Part of a small language model's weights.
Training: a variant of Adam for these matrices, 3640 steps.
Each number is 50 + 15 x the weight over its row's rms, rounded and kept within 0 to 99. Layers, rows and columns count from 0. The size before them is the row's rms in percent of the matrix's.

# layer 5 attention output (transposed), 640x640, rms 0.0256, rows 283-304, columns 160-319
104:62 74 61 46 54 42 55 57 43 17 86 52 22 56 79 52 31 60 36 67 57 38 51 50 32 60 75 37 72 42 38 73 40 69 47 36 03 57 61 46 50 81 64 45 46 70 52 54 74 46 37 54 50 73 58 52 42 70 23 51 55 56 75 25 58 54 74 72 27 44 39 52 40 56 51 26 59 43 52 35 39 53 54 29 57 46 37 32 58 44 43 71 50 56 69 76 53 53 65 33 71 46 63 76 34 62 66 65 58 40 44 34 49 68 64 54 39 57 51 60 59 77 46 47 59 34 24 22 63 76 38 44 78 58 63 75 61 16 51 49 38 23 44 49 60 37 69 33 62 64 34 38 71 48 81 43 47 45 55 70
098:33 38 65 64 62 54 64 45 60 30 46 52 73 40 44 27 49 28 27 46 53 61 47 50 69 57 55 57 72 56 32 29 71 83 30 38 66 64 53 30 21 68 67 30 41 29 84 44 50 48 42 59 58 57 49 69 50 60 64 35 40 48 63 57 42 45 69 33 31 42 48 40 78 58 62 73 65 51 54 58 84 37 52 49 48 33 56 52 25 40 31 30 64 23 42 49 32 53 78 50 29 61 58 55 29 39 64 73 58 60 33 77 70 39 36 37 51 44 54 15 48 75 49 48 41 49 48 24 35 23 66 55 43 69 44 29 36 49 43 43 67 52 47 61 41 49 34 28 12 23 25 42 52 28 46 62 51 53 47 60
096:41 30 76 12 21 55 37 56 39 69 49 30 24 51 62 60 66 47 43 63 57 52 29 85 61 16 53 60 39 64 36 60 77 28 39 43 28 35 49 33 58 61 15 57 53 47 75 59 40 35 14 58 46 52 63 34 53 48 84 50 68 63 51 52 52 28 51 40 21 49 35 87 73 64 46 76 67 54 27 31 54 56 39 81 47 54 38 52 33 75 61 61 51 46 44 46 23 53 50 53 43 27 28 23 58 75 57 33 68 46 42 66 40 54 64 56 47 56 45 44 42 51 58 30 25 40 61 40 43 39 63 34 62 66 66 52 61 93 39 53 37 64 45 35 43 35 41 36 66 53 50 69 34 59 29 34 41 30 37 46
101:36 64 38 68 60 63 68 69 60 49 61 48 28 29 65 50 63 21 63 34 48 49 28 22 33 49 34 74 82 68 44 42 39 64 35 57 43 60 58 56 56 35 24 37 47 40 42 60 81 66 39 47 66 75 72 61 43 64 63 37 72 61 57 59 60 57 92 61 41 55 50 32 49 56 21 43 40 60 58 46 63 51 50 50 69 34 56 65 50 29 71 38 54 45 65 69 49 28 77 54 77 43 32 47 31 39 36 40 28 46 55 49 47 49 39 38 55 42 67 34 48 66 66 42 39 55 07 53 45 47 73 50 51 34 55 27 39 37 34 49 29 56 22 61 33 46 51 82 71 69 57 67 50 45 61 48 53 46 61 32
102:70 33 57 55 38 62 37 27 57 36 52 68 41 70 20 62 37 34 97 58 52 40 31 73 49 56 65 78 50 45 39 64 47 47 70 12 33 36 48 54 79 60 57 32 51 63 61 22 26 17 63 41 44 56 11 52 36 53 47 57 68 51 59 38 40 32 33 66 74 77 45 58 41 49 47 29 42 48 75 43 21 45 41 53 36 53 39 72 68 45 47 69 48 28 48 58 58 55 55 52 59 48 12 23 39 61 60 50 17 26 45 44 52 36 72 50 47 61 58 30 39 36 51 53 44 59 68 26 66 81 29 46 39 54 43 49 64 59 57 54 35 51 59 53 65 32 53 35 88 74 60 57 45 46 73 53 52 66 66 51
097:56 17 57 30 47 44 60 53 66 44 34 24 51 60 34 63 51 76 15 41 54 57 24 55 75 36 71 78 40 14 45 60 63 46 35 60 50 52 48 37 35 71 31 32 58 49 50 70 26 39 41 33 59 53 70 48 50 38 38 53 29 53 43 40 50 84 33 75 47 31 52 71 79 43 62 46 64 48 25 38 24 43 58 39 59 41 68 40 61 50 59 45 50 50 40 45 66 53 31 28 34 38 65 43 82 53 52 60 63 44 64 21 40 66 52 50 56 38 43 55 39 59 49 43 28 45 57 50 68 38 49 32 55 77 30 38 40 43 34 54 41 38 68 39 66 78 62 53 29 56 50 72 35 50 50 56 42 55 73 75
104:41 31 86 56 36 33 86 28 46 79 28 48 43 83 61 48 68 32 20 41 49 72 52 64 45 53 45 37 58 37 87 49 37 54 47 56 60 54 51 46 53 42 38 60 62 76 36 45 56 46 58 44 53 34 31 68 45 37 57 50 30 44 38 21 43 56 59 46 65 61 79 27 49 47 43 60 28 40 48 58 43 50 49 29 24 50 58 52 55 33 33 44 16 62 54 89 52 67 50 54 40 57 72 42 54 53 63 46 53 40 50 34 36 75 51 39 45 68 34 49 56 75 55 54 44 48 54 60 62 84 62 38 55 65 11 45 31 55 49 45 64 35 70 69 48 61 34 54 60 56 23 60 61 88 35 71 48 38 47 62
097:90 36 48 58 62 38 58 85 41 32 72 47 42 49 49 48 73 43 69 32 60 61 52 23 41 50 13 74 40 50 53 81 45 27 46 65 79 63 33 57 28 33 60 65 46 45 36 64 22 60 42 75 50 29 52 56 50 81 27 44 50 48 60 61 73 49 48 67 70 50 32 44 63 16 48 42 37 36 65 65 51 56 70 17 65 28 44 42 61 42 54 70 08 51 53 55 55 91 19 41 71 57 30 33 19 41 58 65 36 50 63 55 33 25 31 65 64 48 49 70 61 45 42 56 45 52 53 24 40 45 31 76 48 50 69 59 38 22 66 58 44 46 67 56 33 81 56 53 15 27 57 45 63 73 66 61 51 66 23 35
097:31 55 49 54 87 57 44 35 29 50 59 48 60 36 59 57 33 29 44 38 40 40 37 54 26 46 12 33 64 80 57 49 36 38 59 60 38 55 37 21 23 46 62 62 60 30 71 19 33 57 58 67 28 64 89 56 40 96 59 28 71 48 49 71 54 25 67 48 40 37 44 55 32 66 84 59 47 46 75 60 67 45 52 35 72 53 68 56 56 41 45 59 55 61 59 25 54 52 46 34 73 49 41 64 49 26 75 52 30 52 48 46 30 61 38 84 58 75 47 70 45 64 40 54 36 89 58 51 44 53 26 67 48 73 46 71 69 31 47 68 32 47 55 24 52 53 20 30 48 39 49 29 72 51 69 14 49 55 20 53
095:54 54 35 48 57 53 37 64 38 53 58 42 44 58 47 35 47 35 38 71 52 19 69 54 80 40 47 72 24 44 63 70 40 31 65 70 59 42 31 47 44 73 47 63 60 21 37 40 79 44 60 72 64 64 28 56 39 50 34 36 45 51 52 55 62 40 58 35 65 60 56 16 46 56 58 70 63 46 46 79 50 57 61 32 53 68 66 67 40 53 70 35 58 41 21 41 82 56 72 61 77 57 41 63 47 55 81 41 44 54 68 39 60 48 30 27 85 19 60 39 39 29 64 79 38 53 45 42 40 72 63 69 62 34 56 54 53 51 41 46 24 52 57 49 54 51 30 39 29 33 65 33 36 82 85 64 50 59 76 73
098:29 64 63 67 74 50 32 77 57 51 53 60 53 33 75 21 54 45 36 54 34 45 55 38 31 48 71 34 38 66 60 22 19 72 42 62 55 30 48 39 69 35 49 45 41 54 27 47 54 87 54 52 63 45 34 65 62 42 48 27 62 24 32 66 53 58 58 15 61 58 55 32 61 43 67 41 41 65 66 43 48 68 62 50 55 72 28 17 15 62 35 46 51 30 33 35 24 09 48 52 31 63 45 53 34 56 62 42 43 45 38 66 39 41 36 47 65 49 64 39 64 49 43 37 63 38 59 56 37 30 64 46 38 53 41 40 48 72 48 32 29 80 45 62 44 53 57 73 55 65 62 53 32 59 61 69 50 56 34 40
102:56 51 40 63 50 83 50 45 42 57 57 41 46 35 41 66 63 66 66 77 45 41 52 56 67 59 45 77 55 47 73 60 28 45 53 60 61 53 54 38 39 73 42 54 55 45 61 62 54 53 60 44 52 45 53 52 49 67 50 48 58 53 29 61 62 69 67 81 61 53 18 48 71 51 21 63 11 53 24 37 42 45 70 15 41 53 83 57 84 48 58 33 62 28 47 44 56 36 44 18 58 61 51 29 45 52 64 85 36 71 48 64 33 53 59 61 36 48 51 43 33 54 75 25 42 46 49 72 72 46 25 35 88 46 50 64 56 58 29 20 34 43 52 36 45 51 56 51 55 60 34 42 27 62 44 53 49 35 74 51
103:66 41 57 50 38 61 46 49 38 29 72 34 55 58 11 53 62 55 36 71 55 51 67 61 27 65 24 32 50 54 35 43 55 40 54 40 40 56 47 59 59 31 82 59 41 58 47 49 53 49 50 61 48 41 56 63 66 44 51 28 67 51 43 34 56 49 34 68 64 66 38 68 41 35 17 35 33 31 49 34 58 42 70 26 64 49 64 67 52 03 42 99 47 57 57 57 55 68 63 20 59 43 54 26 56 37 33 72 45 52 58 31 71 47 50 41 55 46 67 59 37 49 48 77 39 43 44 46 52 55 43 41 51 38 77 60 54 51 65 74 62 11 67 45 77 50 40 56 55 37 49 45 53 42 60 59 56 44 21 22
100:51 29 74 37 50 45 50 75 56 53 50 48 57 32 49 59 53 32 59 72 23 32 33 44 37 22 49 36 47 50 34 59 52 56 58 48 52 49 78 54 42 64 56 41 57 65 54 94 46 55 53 46 35 39 28 47 54 34 29 44 55 72 27 65 93 40 45 64 73 43 01 40 87 65 15 65 37 41 54 55 49 51 36 61 55 43 28 50 66 33 54 29 46 54 34 67 57 52 22 55 26 56 37 43 37 63 22 61 47 62 53 94 35 34 40 57 38 92 64 37 66 63 69 42 43 50 60 27 58 50 44 45 40 26 43 52 42 66 57 51 80 32 75 72 42 58 40 41 81 68 49 83 38 77 64 49 49 39 59 37
101:62 85 41 72 44 60 29 40 66 71 71 48 56 70 52 37 64 45 77 85 55 81 40 67 26 42 77 80 19 51 29 66 49 45 70 37 40 44 71 29 99 39 35 76 46 38 47 23 29 46 69 43 35 64 60 63 54 50 72 54 50 42 35 54 37 31 55 48 77 71 62 44 63 71 58 35 66 82 15 36 50 41 23 52 46 61 72 27 22 58 63 12 68 80 36 43 44 31 71 66 45 47 54 63 55 65 53 31 68 37 56 35 69 67 46 45 52 40 36 51 31 36 55 68 40 49 57 34 33 53 58 37 56 51 46 37 31 20 40 40 67 49 39 56 50 71 45 62 54 58 38 45 40 53 68 59 33 33 57 44
098:39 51 60 25 62 32 56 49 47 33 23 72 52 57 00 61 51 68 58 55 53 39 74 50 60 47 00 12 26 30 52 58 24 23 56 38 73 66 35 55 38 36 62 37 60 52 49 39 50 38 44 59 26 60 57 28 54 40 40 26 45 42 50 51 39 42 30 60 46 54 88 32 27 34 42 55 45 62 28 39 54 46 48 89 45 26 72 51 64 44 52 70 77 19 56 58 64 66 39 23 54 72 53 56 56 49 41 68 50 55 42 64 45 41 56 39 26 70 32 62 47 52 36 45 50 53 55 66 75 54 15 58 57 48 44 49 29 64 56 38 45 49 71 43 45 50 56 44 42 57 44 61 49 46 39 68 54 45 53 52
097:66 65 49 51 45 31 38 04 63 64 44 67 37 40 52 32 54 59 54 48 42 39 27 49 50 59 53 44 45 30 58 32 59 53 48 42 67 51 55 52 64 50 40 41 51 55 34 27 52 84 55 31 49 46 47 46 49 40 54 36 48 73 69 45 59 51 44 46 55 44 99 53 19 61 10 56 43 45 64 79 79 85 04 69 61 56 21 45 26 51 58 38 73 52 37 47 24 38 36 67 57 16 59 72 65 51 86 41 25 52 41 60 60 73 54 24 50 42 53 40 50 38 86 63 77 37 49 85 83 41 55 49 68 58 66 30 49 40 30 53 39 29 31 45 60 56 35 44 24 68 46 59 44 62 49 55 37 60 56 53
093:59 38 63 51 44 54 38 44 62 40 55 52 46 64 36 37 59 52 79 58 42 63 32 71 44 59 51 40 56 53 42 56 45 61 46 29 39 53 44 71 51 58 45 80 39 49 41 65 78 47 48 32 53 48 71 50 24 31 56 64 64 49 45 52 76 38 65 58 60 48 52 75 56 71 80 54 51 40 66 43 70 37 53 39 48 72 76 43 47 42 59 36 71 48 63 66 75 64 66 79 77 13 45 49 73 45 52 28 85 01 57 24 67 55 48 30 56 48 60 60 49 58 77 36 65 53 15 47 32 36 63 67 42 80 55 54 51 79 45 68 29 42 39 39 65 39 53 66 34 52 65 46 44 32 41 44 65 67 88 47
100:37 47 74 67 39 47 54 55 70 59 39 73 30 88 38 33 32 30 36 30 27 55 45 45 54 64 52 52 64 81 44 34 47 44 40 66 41 10 43 48 61 24 53 54 57 53 58 50 25 50 16 46 60 70 38 58 56 67 51 48 44 43 35 37 70 34 57 58 58 61 61 40 74 68 64 54 20 51 38 36 60 54 62 53 58 54 56 36 55 37 33 24 23 51 33 56 53 58 68 59 56 51 55 40 40 51 59 64 69 58 42 37 33 32 35 37 56 30 61 52 72 64 80 56 50 51 42 44 41 89 43 59 34 47 47 37 41 46 43 71 37 26 88 30 61 58 36 71 24 52 78 53 63 38 36 39 70 48 28 41
096:51 59 34 78 56 34 50 39 70 66 53 41 50 49 53 50 74 34 43 51 50 53 33 67 77 55 50 40 63 27 73 58 43 56 72 65 55 55 49 64 64 65 63 48 58 46 62 34 42 45 34 00 47 40 28 17 70 32 44 95 36 37 30 58 34 83 57 45 39 64 20 68 25 50 20 30 80 56 38 35 68 18 20 39 78 39 67 69 59 64 54 54 59 55 69 74 75 50 26 53 61 47 81 47 87 46 39 42 82 30 19 50 48 61 65 57 63 53 57 65 38 46 52 59 44 45 49 39 49 53 47 42 27 41 55 33 39 48 50 52 45 93 26 45 35 22 38 40 86 59 48 56 23 74 47 40 52 44 50 73
107:55 65 43 53 49 28 32 51 12 56 28 21 26 38 92 30 45 50 22 46 45 70 34 42 69 56 90 56 58 47 46 50 50 65 54 65 51 45 54 37 48 48 41 41 37 67 45 46 81 61 36 47 80 43 47 40 42 48 22 58 38 55 56 38 41 46 54 39 64 60 22 50 85 52 64 58 66 46 51 45 39 48 50 54 55 62 32 53 50 44 33 59 39 46 62 87 23 39 46 41 53 61 62 52 54 92 67 52 53 54 75 44 74 86 54 58 65 60 47 72 57 63 07 49 46 14 39 73 29 71 63 48 60 40 55 58 57 62 52 39 45 50 42 45 46 58 73 66 30 53 27 42 41 49 70 86 41 76 54 51
104:55 33 30 49 55 52 56 62 30 55 44 47 43 56 56 53 42 58 60 40 37 52 84 59 30 25 64 36 45 37 38 30 54 55 42 10 60 49 22 69 51 41 49 50 53 40 54 43 32 65 56 31 47 31 44 42 22 54 36 58 56 36 34 66 54 45 67 12 55 60 69 59 21 54 11 48 60 72 38 67 66 70 40 47 50 42 61 50 45 64 73 48 84 72 46 60 50 53 40 28 35 37 46 63 52 36 42 44 45 67 56 40 35 30 44 64 62 74 59 69 37 23 80 79 34 81 87 59 45 57 57 56 44 52 56 43 48 81 43 66 58 34 19 48 58 27 46 99 79 60 37 59 83 39 32 47 58 49 53 47
# layer 5 attention value, 640x640, rms 0.0271, rows 284-305, columns 160-319
096:51 48 52 71 59 55 50 77 42 74 36 41 73 66 55 56 41 49 49 63 46 30 60 44 21 57 61 53 57 35 45 49 66 49 61 57 36 67 78 17 60 51 52 60 67 66 43 34 62 48 51 47 52 52 52 62 21 58 67 36 52 70 51 66 47 43 38 66 60 57 55 31 36 36 53 41 39 49 48 60 47 52 49 68 57 95 33 14 76 44 47 53 53 63 87 52 39 51 34 55 75 40 36 48 75 21 42 49 64 53 81 32 63 30 71 37 42 58 53 65 45 46 31 68 60 25 36 38 48 32 40 69 42 52 31 82 78 33 62 89 29 76 60 56 56 69 53 59 59 62 35 74 46 73 44 37 27 67 29 60
098:31 58 49 79 57 66 64 60 68 69 40 55 64 50 47 60 66 36 42 48 43 68 41 34 60 56 54 46 57 36 86 33 42 39 48 36 55 46 82 79 44 37 40 38 36 60 55 62 28 59 58 69 51 19 28 40 43 33 42 50 42 42 67 30 60 58 71 44 53 67 66 50 40 63 33 72 35 66 88 74 52 41 67 22 41 52 10 68 60 71 31 50 55 58 09 67 64 21 42 43 54 44 47 57 62 62 26 62 67 54 82 65 28 61 27 43 49 51 45 25 35 50 30 39 68 45 80 75 50 41 54 52 59 18 45 65 63 32 43 53 45 43 56 60 34 55 60 41 70 32 53 24 39 80 49 64 49 21 65 46
101:54 50 67 63 61 23 44 60 37 29 49 45 53 71 51 50 37 74 22 53 57 58 62 42 42 53 33 26 48 43 47 29 41 54 49 46 32 51 40 56 44 46 69 35 82 30 32 63 46 21 44 65 40 53 57 44 18 39 45 51 15 69 40 61 36 49 31 55 34 21 25 57 50 46 91 42 61 46 45 55 39 47 86 43 24 29 57 29 80 65 62 58 50 69 14 30 47 56 53 44 34 23 52 63 39 59 45 57 40 76 44 63 36 73 58 65 49 37 63 48 40 51 59 43 76 93 53 57 65 55 61 46 87 43 42 67 56 55 54 55 63 62 43 46 61 65 38 59 39 45 54 55 54 47 51 45 53 55 44 46
099:46 33 60 37 50 38 41 43 64 44 56 49 56 35 64 54 32 71 43 63 42 60 58 62 39 58 45 40 29 53 52 48 78 59 77 41 57 72 33 42 51 50 46 34 69 51 38 31 68 56 47 54 33 51 49 29 47 39 67 45 35 22 34 47 57 53 59 76 35 33 73 31 56 33 47 37 86 64 62 40 51 53 48 52 61 42 65 64 61 51 44 55 53 40 61 58 38 63 31 46 54 69 47 61 31 51 39 54 49 65 59 49 32 24 51 22 73 58 36 58 43 57 51 27 58 58 53 59 48 45 69 63 66 45 59 33 49 55 59 42 64 52 23 54 64 49 31 58 52 36 64 47 19 87 61 55 53 51 58 66
100:29 49 53 55 43 41 65 48 60 61 29 08 37 55 38 53 45 62 79 55 41 46 62 40 46 32 65 55 59 55 47 53 56 36 25 38 46 55 56 69 39 57 41 80 43 47 50 57 53 55 59 40 50 53 48 26 53 50 52 43 27 46 67 47 57 54 56 24 60 68 47 49 59 65 54 70 40 39 83 11 41 33 26 28 49 53 08 61 24 51 52 52 41 47 64 48 43 37 62 62 66 40 49 56 50 69 53 62 58 54 84 40 42 44 38 51 59 37 45 30 71 31 35 41 69 71 47 33 49 56 63 64 57 62 61 55 74 37 24 50 64 39 35 33 54 92 37 46 41 60 31 47 63 28 52 53 50 34 71 22
103:59 73 46 35 48 42 29 36 73 64 50 26 66 38 63 55 48 70 70 51 63 32 46 52 55 55 50 92 43 48 23 27 57 51 42 36 57 71 51 42 51 37 48 50 60 53 51 40 31 58 38 75 38 47 51 54 72 57 43 45 46 29 90 27 56 56 76 48 48 95 46 56 54 39 77 48 21 32 77 33 63 47 31 73 46 69 31 48 63 38 53 37 55 63 66 63 26 50 46 35 51 12 42 34 49 33 54 58 32 70 72 61 46 33 41 30 43 32 48 08 44 44 43 63 65 28 29 45 23 47 57 40 38 59 81 72 55 73 62 35 39 54 22 46 60 34 51 45 39 50 28 49 35 28 30 48 29 23 35 48
100:28 81 51 62 41 39 37 62 47 50 39 35 51 64 57 38 41 43 66 70 44 67 52 41 23 33 32 41 59 54 47 24 55 69 27 46 33 56 14 46 25 37 55 18 39 43 42 62 79 54 50 40 42 47 56 37 69 48 62 51 50 58 45 48 58 44 78 22 56 32 39 24 42 21 56 69 38 42 20 31 66 58 42 51 33 32 32 51 29 47 53 36 65 15 48 24 37 42 65 42 29 63 65 53 36 64 44 38 34 21 73 37 49 32 69 64 46 33 26 25 46 43 41 48 45 71 34 57 72 72 27 35 60 85 43 34 68 57 16 35 55 67 58 54 59 26 38 35 56 61 52 81 28 08 38 54 58 38 54 65
099:74 50 67 46 47 39 37 63 34 58 62 55 49 66 48 38 44 37 41 53 50 33 58 52 37 57 72 54 54 49 12 17 33 60 77 40 44 74 59 45 87 47 63 61 34 24 55 44 47 36 36 54 60 82 67 58 20 39 58 54 29 52 63 61 30 70 57 33 37 34 42 14 51 25 53 55 62 57 54 35 68 58 40 64 52 53 61 45 41 52 39 41 35 36 73 50 36 21 45 63 72 49 11 46 55 66 64 33 65 55 43 68 52 37 43 49 48 59 33 62 30 50 70 40 61 38 26 40 58 75 45 43 60 19 65 40 67 35 49 32 48 51 39 54 66 33 63 49 51 45 62 51 61 47 60 78 17 38 70 56
097:57 75 69 61 39 66 69 74 38 50 28 26 55 31 57 36 70 42 62 45 47 54 25 31 37 27 38 83 55 45 71 31 68 65 44 61 62 58 49 68 24 42 39 69 55 41 65 59 57 58 35 21 43 43 66 59 39 42 52 64 25 51 61 57 57 38 35 45 59 60 43 36 67 30 52 38 37 70 55 23 42 54 49 29 48 14 63 42 36 52 76 31 57 66 32 40 61 55 40 57 47 72 40 62 69 40 51 69 60 23 55 63 47 58 72 65 41 44 70 39 47 66 62 50 47 67 20 60 83 43 70 52 26 41 54 48 65 43 49 51 62 44 57 35 61 36 42 58 46 51 19 40 90 04 41 57 62 29 52 55
099:69 58 41 56 61 58 49 72 38 56 83 56 71 68 27 67 57 60 73 42 44 59 58 40 66 65 32 35 63 45 30 59 45 50 56 37 57 54 61 59 45 31 80 55 70 26 47 38 42 64 38 55 57 21 57 56 70 41 41 35 29 78 41 62 55 65 48 74 36 53 34 82 40 50 28 28 44 64 33 59 50 49 79 55 65 52 57 63 56 51 50 62 62 35 45 47 58 25 37 50 46 50 60 42 72 58 36 37 57 51 64 31 54 37 64 55 30 55 65 50 52 59 80 77 58 55 44 38 79 55 58 59 53 40 28 62 36 65 80 76 18 44 35 57 58 62 42 48 52 69 39 40 61 65 49 57 46 40 27 55
104:41 15 34 56 59 66 45 36 40 35 43 48 64 62 44 58 41 64 60 47 57 65 36 66 45 25 50 39 59 33 19 62 54 46 18 53 51 46 65 38 44 37 46 42 69 59 70 55 30 53 74 62 65 24 39 48 48 39 62 65 39 41 46 56 55 56 19 45 33 56 41 61 39 67 44 62 27 60 36 39 49 31 49 50 35 34 41 43 57 75 47 63 54 79 52 87 50 53 28 60 28 41 65 44 66 32 48 51 46 29 51 67 86 46 45 68 28 53 33 40 70 55 46 43 41 77 10 62 64 76 59 52 48 52 39 56 23 59 64 53 46 34 71 45 38 28 32 47 50 54 57 39 40 24 41 18 48 36 81 26
102:33 65 40 48 63 42 68 28 46 39 54 41 59 48 49 41 47 41 41 69 56 70 38 63 20 52 49 33 64 40 44 67 51 36 46 56 65 81 60 80 58 66 31 38 51 73 78 86 25 45 31 46 62 72 52 72 31 48 57 55 81 10 81 69 75 69 77 82 58 55 99 54 58 30 48 58 61 28 34 71 17 59 39 53 78 43 29 41 22 59 34 57 54 38 38 59 30 86 65 49 71 52 34 56 24 66 45 49 07 66 41 68 38 60 34 40 41 50 76 25 63 45 54 13 65 60 58 74 44 40 61 47 65 53 46 49 56 67 70 47 52 59 39 32 64 38 64 56 66 49 59 55 22 45 55 33 39 64 48 49
101:60 47 41 51 55 74 42 34 60 25 44 54 82 49 50 55 48 61 33 44 62 61 34 54 42 63 31 33 50 33 41 46 41 47 68 62 36 49 50 39 00 37 53 53 48 50 72 44 52 53 14 44 42 48 46 43 64 55 48 51 41 46 52 68 52 54 48 66 41 23 64 32 32 33 60 27 61 31 43 29 31 55 43 51 49 42 53 20 49 41 60 53 62 50 50 52 22 43 59 48 51 74 48 47 21 60 38 56 48 38 45 01 44 43 66 42 44 35 79 55 60 35 52 65 64 61 41 66 45 54 50 26 36 38 22 43 04 59 70 57 44 70 47 50 46 66 44 55 43 56 66 61 12 52 57 43 38 51 40 59
100:58 44 56 45 68 47 42 01 45 61 63 38 46 39 28 46 44 58 41 75 34 62 49 81 50 46 35 16 40 46 52 41 79 41 60 46 47 21 51 49 36 44 48 55 62 58 64 58 33 47 24 37 44 30 39 41 35 24 36 30 41 53 61 58 66 62 13 38 36 57 64 53 62 34 45 77 45 46 59 73 51 27 63 27 59 23 65 41 55 83 34 65 37 51 38 29 59 45 51 45 63 67 17 48 62 67 59 59 42 58 59 56 17 20 45 54 53 60 67 51 39 66 52 68 14 42 43 54 60 41 82 71 56 56 57 91 82 58 47 48 29 56 63 45 59 41 56 41 29 42 68 73 85 56 50 41 65 51 53 42
099:87 61 47 69 67 45 37 57 45 51 73 40 18 58 56 49 42 26 55 35 48 45 48 41 44 65 73 85 47 59 58 48 25 42 76 65 49 66 22 43 58 27 47 78 51 55 63 31 54 53 59 31 55 33 65 49 53 79 53 54 60 39 64 72 55 43 57 44 66 42 50 60 56 65 47 45 48 87 40 71 69 60 62 56 43 48 62 55 69 42 66 37 44 51 76 58 31 39 48 48 80 56 71 38 61 58 54 51 63 42 65 71 66 64 30 57 64 35 38 34 39 57 65 48 40 43 68 51 56 62 61 47 49 56 57 30 58 57 42 36 50 47 66 42 58 48 57 40 70 65 82 41 38 55 29 57 27 55 32 22
097:49 52 43 54 57 51 50 99 31 47 42 33 69 32 63 57 32 38 56 55 54 57 42 47 68 70 67 30 75 62 47 28 42 36 19 62 53 44 52 40 21 42 35 56 51 45 85 55 60 52 79 63 35 52 50 51 37 64 84 56 37 58 42 23 60 41 37 56 56 43 36 52 65 50 64 49 35 47 07 29 54 31 73 69 65 45 88 16 70 46 37 54 34 44 64 56 69 58 75 37 41 56 55 38 44 73 71 53 53 42 49 79 46 47 35 45 41 46 26 37 51 56 33 71 59 48 52 27 23 42 51 51 49 44 67 54 57 46 70 73 33 45 51 48 27 57 58 48 45 63 59 33 51 80 52 70 35 63 23 62
098:47 50 43 37 60 56 64 64 50 47 59 35 62 24 66 32 59 47 45 58 57 65 59 34 73 32 55 41 51 57 70 25 57 47 96 43 67 43 46 47 52 79 63 22 47 61 42 46 60 46 28 57 48 60 52 61 56 47 38 31 38 80 59 25 34 37 34 38 39 40 53 64 68 27 54 40 61 42 24 42 50 40 91 43 68 41 37 66 51 47 35 42 38 63 56 38 42 60 36 58 32 75 31 59 18 53 25 64 48 82 54 82 24 44 53 74 45 67 32 58 58 37 31 69 56 80 64 42 31 55 40 46 75 35 28 38 90 23 25 53 60 37 54 60 46 73 37 22 84 38 34 58 46 80 65 59 54 27 59 28
101:36 45 61 38 42 36 39 56 41 57 44 62 71 37 60 63 57 68 36 60 50 55 80 60 41 68 53 66 32 38 57 44 47 70 49 50 43 76 43 59 50 56 39 27 51 56 34 57 47 50 64 52 56 60 62 44 64 48 59 26 28 46 39 33 36 69 26 54 37 57 41 43 52 44 36 60 59 72 39 60 55 62 74 47 21 62 35 70 46 22 64 60 44 61 86 61 58 02 60 42 37 49 29 51 53 43 66 67 43 70 46 38 48 29 33 72 42 60 50 50 49 63 41 40 75 69 70 24 51 69 42 42 31 37 50 53 39 62 57 49 47 63 29 59 38 53 65 32 59 43 67 44 37 56 44 48 54 42 51 58
100:53 53 64 42 37 49 45 32 40 55 59 53 71 36 39 42 38 51 56 83 62 39 64 46 61 56 57 34 28 62 62 46 53 31 48 35 32 67 46 10 74 45 51 64 37 37 71 69 48 46 49 48 57 48 67 53 66 50 33 55 41 73 56 33 47 54 68 71 40 47 55 40 31 71 65 54 76 57 95 82 23 57 38 46 80 72 68 71 59 37 46 39 38 59 52 71 20 75 58 63 27 76 37 61 79 35 66 59 47 46 46 36 59 57 34 15 21 67 69 54 46 41 71 82 72 34 50 52 33 49 76 43 60 81 48 34 62 58 40 32 80 47 58 49 43 46 38 42 59 49 42 42 68 46 43 69 46 83 12 44
107:33 50 34 46 37 73 66 71 41 68 42 56 52 32 52 38 50 49 49 38 54 35 60 73 30 58 32 41 55 41 46 54 58 72 26 36 39 39 73 60 45 68 44 92 68 59 33 45 43 37 49 52 63 53 60 56 35 39 66 51 73 62 71 58 66 53 46 41 54 90 24 99 48 26 72 30 22 43 57 47 42 66 51 35 59 84 42 48 49 48 45 62 58 61 64 04 50 55 35 47 46 48 51 60 75 61 50 69 68 68 34 50 52 44 62 47 45 41 78 48 59 37 60 41 40 71 41 56 33 26 43 38 45 47 38 69 40 40 24 54 30 46 43 54 42 52 55 54 33 38 61 12 67 34 38 24 61 29 53 64
105:39 50 40 36 67 51 20 41 60 65 65 31 41 66 41 59 52 57 29 68 49 45 37 24 13 62 34 51 63 61 48 52 37 45 24 30 50 70 47 45 14 52 41 37 31 35 55 59 33 32 52 64 54 51 65 42 60 60 45 35 58 22 67 59 59 71 40 52 44 67 44 61 73 51 68 72 36 36 48 61 56 56 55 56 40 37 44 72 57 42 61 43 60 63 71 59 51 73 49 36 55 52 47 49 50 38 33 54 60 57 43 57 59 77 39 40 45 42 62 34 45 57 40 66 37 32 44 50 44 22 58 71 61 13 62 38 62 61 57 29 34 48 63 45 64 58 55 45 38 57 20 80 46 40 45 60 62 45 45 55
103:68 25 53 80 54 43 63 73 41 26 48 54 71 40 37 52 47 38 51 33 49 51 45 17 61 45 47 54 32 53 69 44 28 50 45 36 29 46 56 74 60 51 73 55 29 62 50 65 49 82 49 39 45 42 54 65 25 65 57 48 56 35 48 60 56 73 64 62 51 26 64 69 41 43 57 34 36 19 36 43 38 54 61 29 33 85 23 62 75 50 57 33 40 57 35 28 68 11 40 58 39 49 50 38 64 45 73 48 08 33 65 99 29 52 39 55 55 43 57 70 67 55 94 51 68 49 36 47 55 33 55 61 33 65 42 65 46 38 54 63 50 53 49 56 49 54 68 63 81 50 43 39 48 58 64 40 58 40 62 65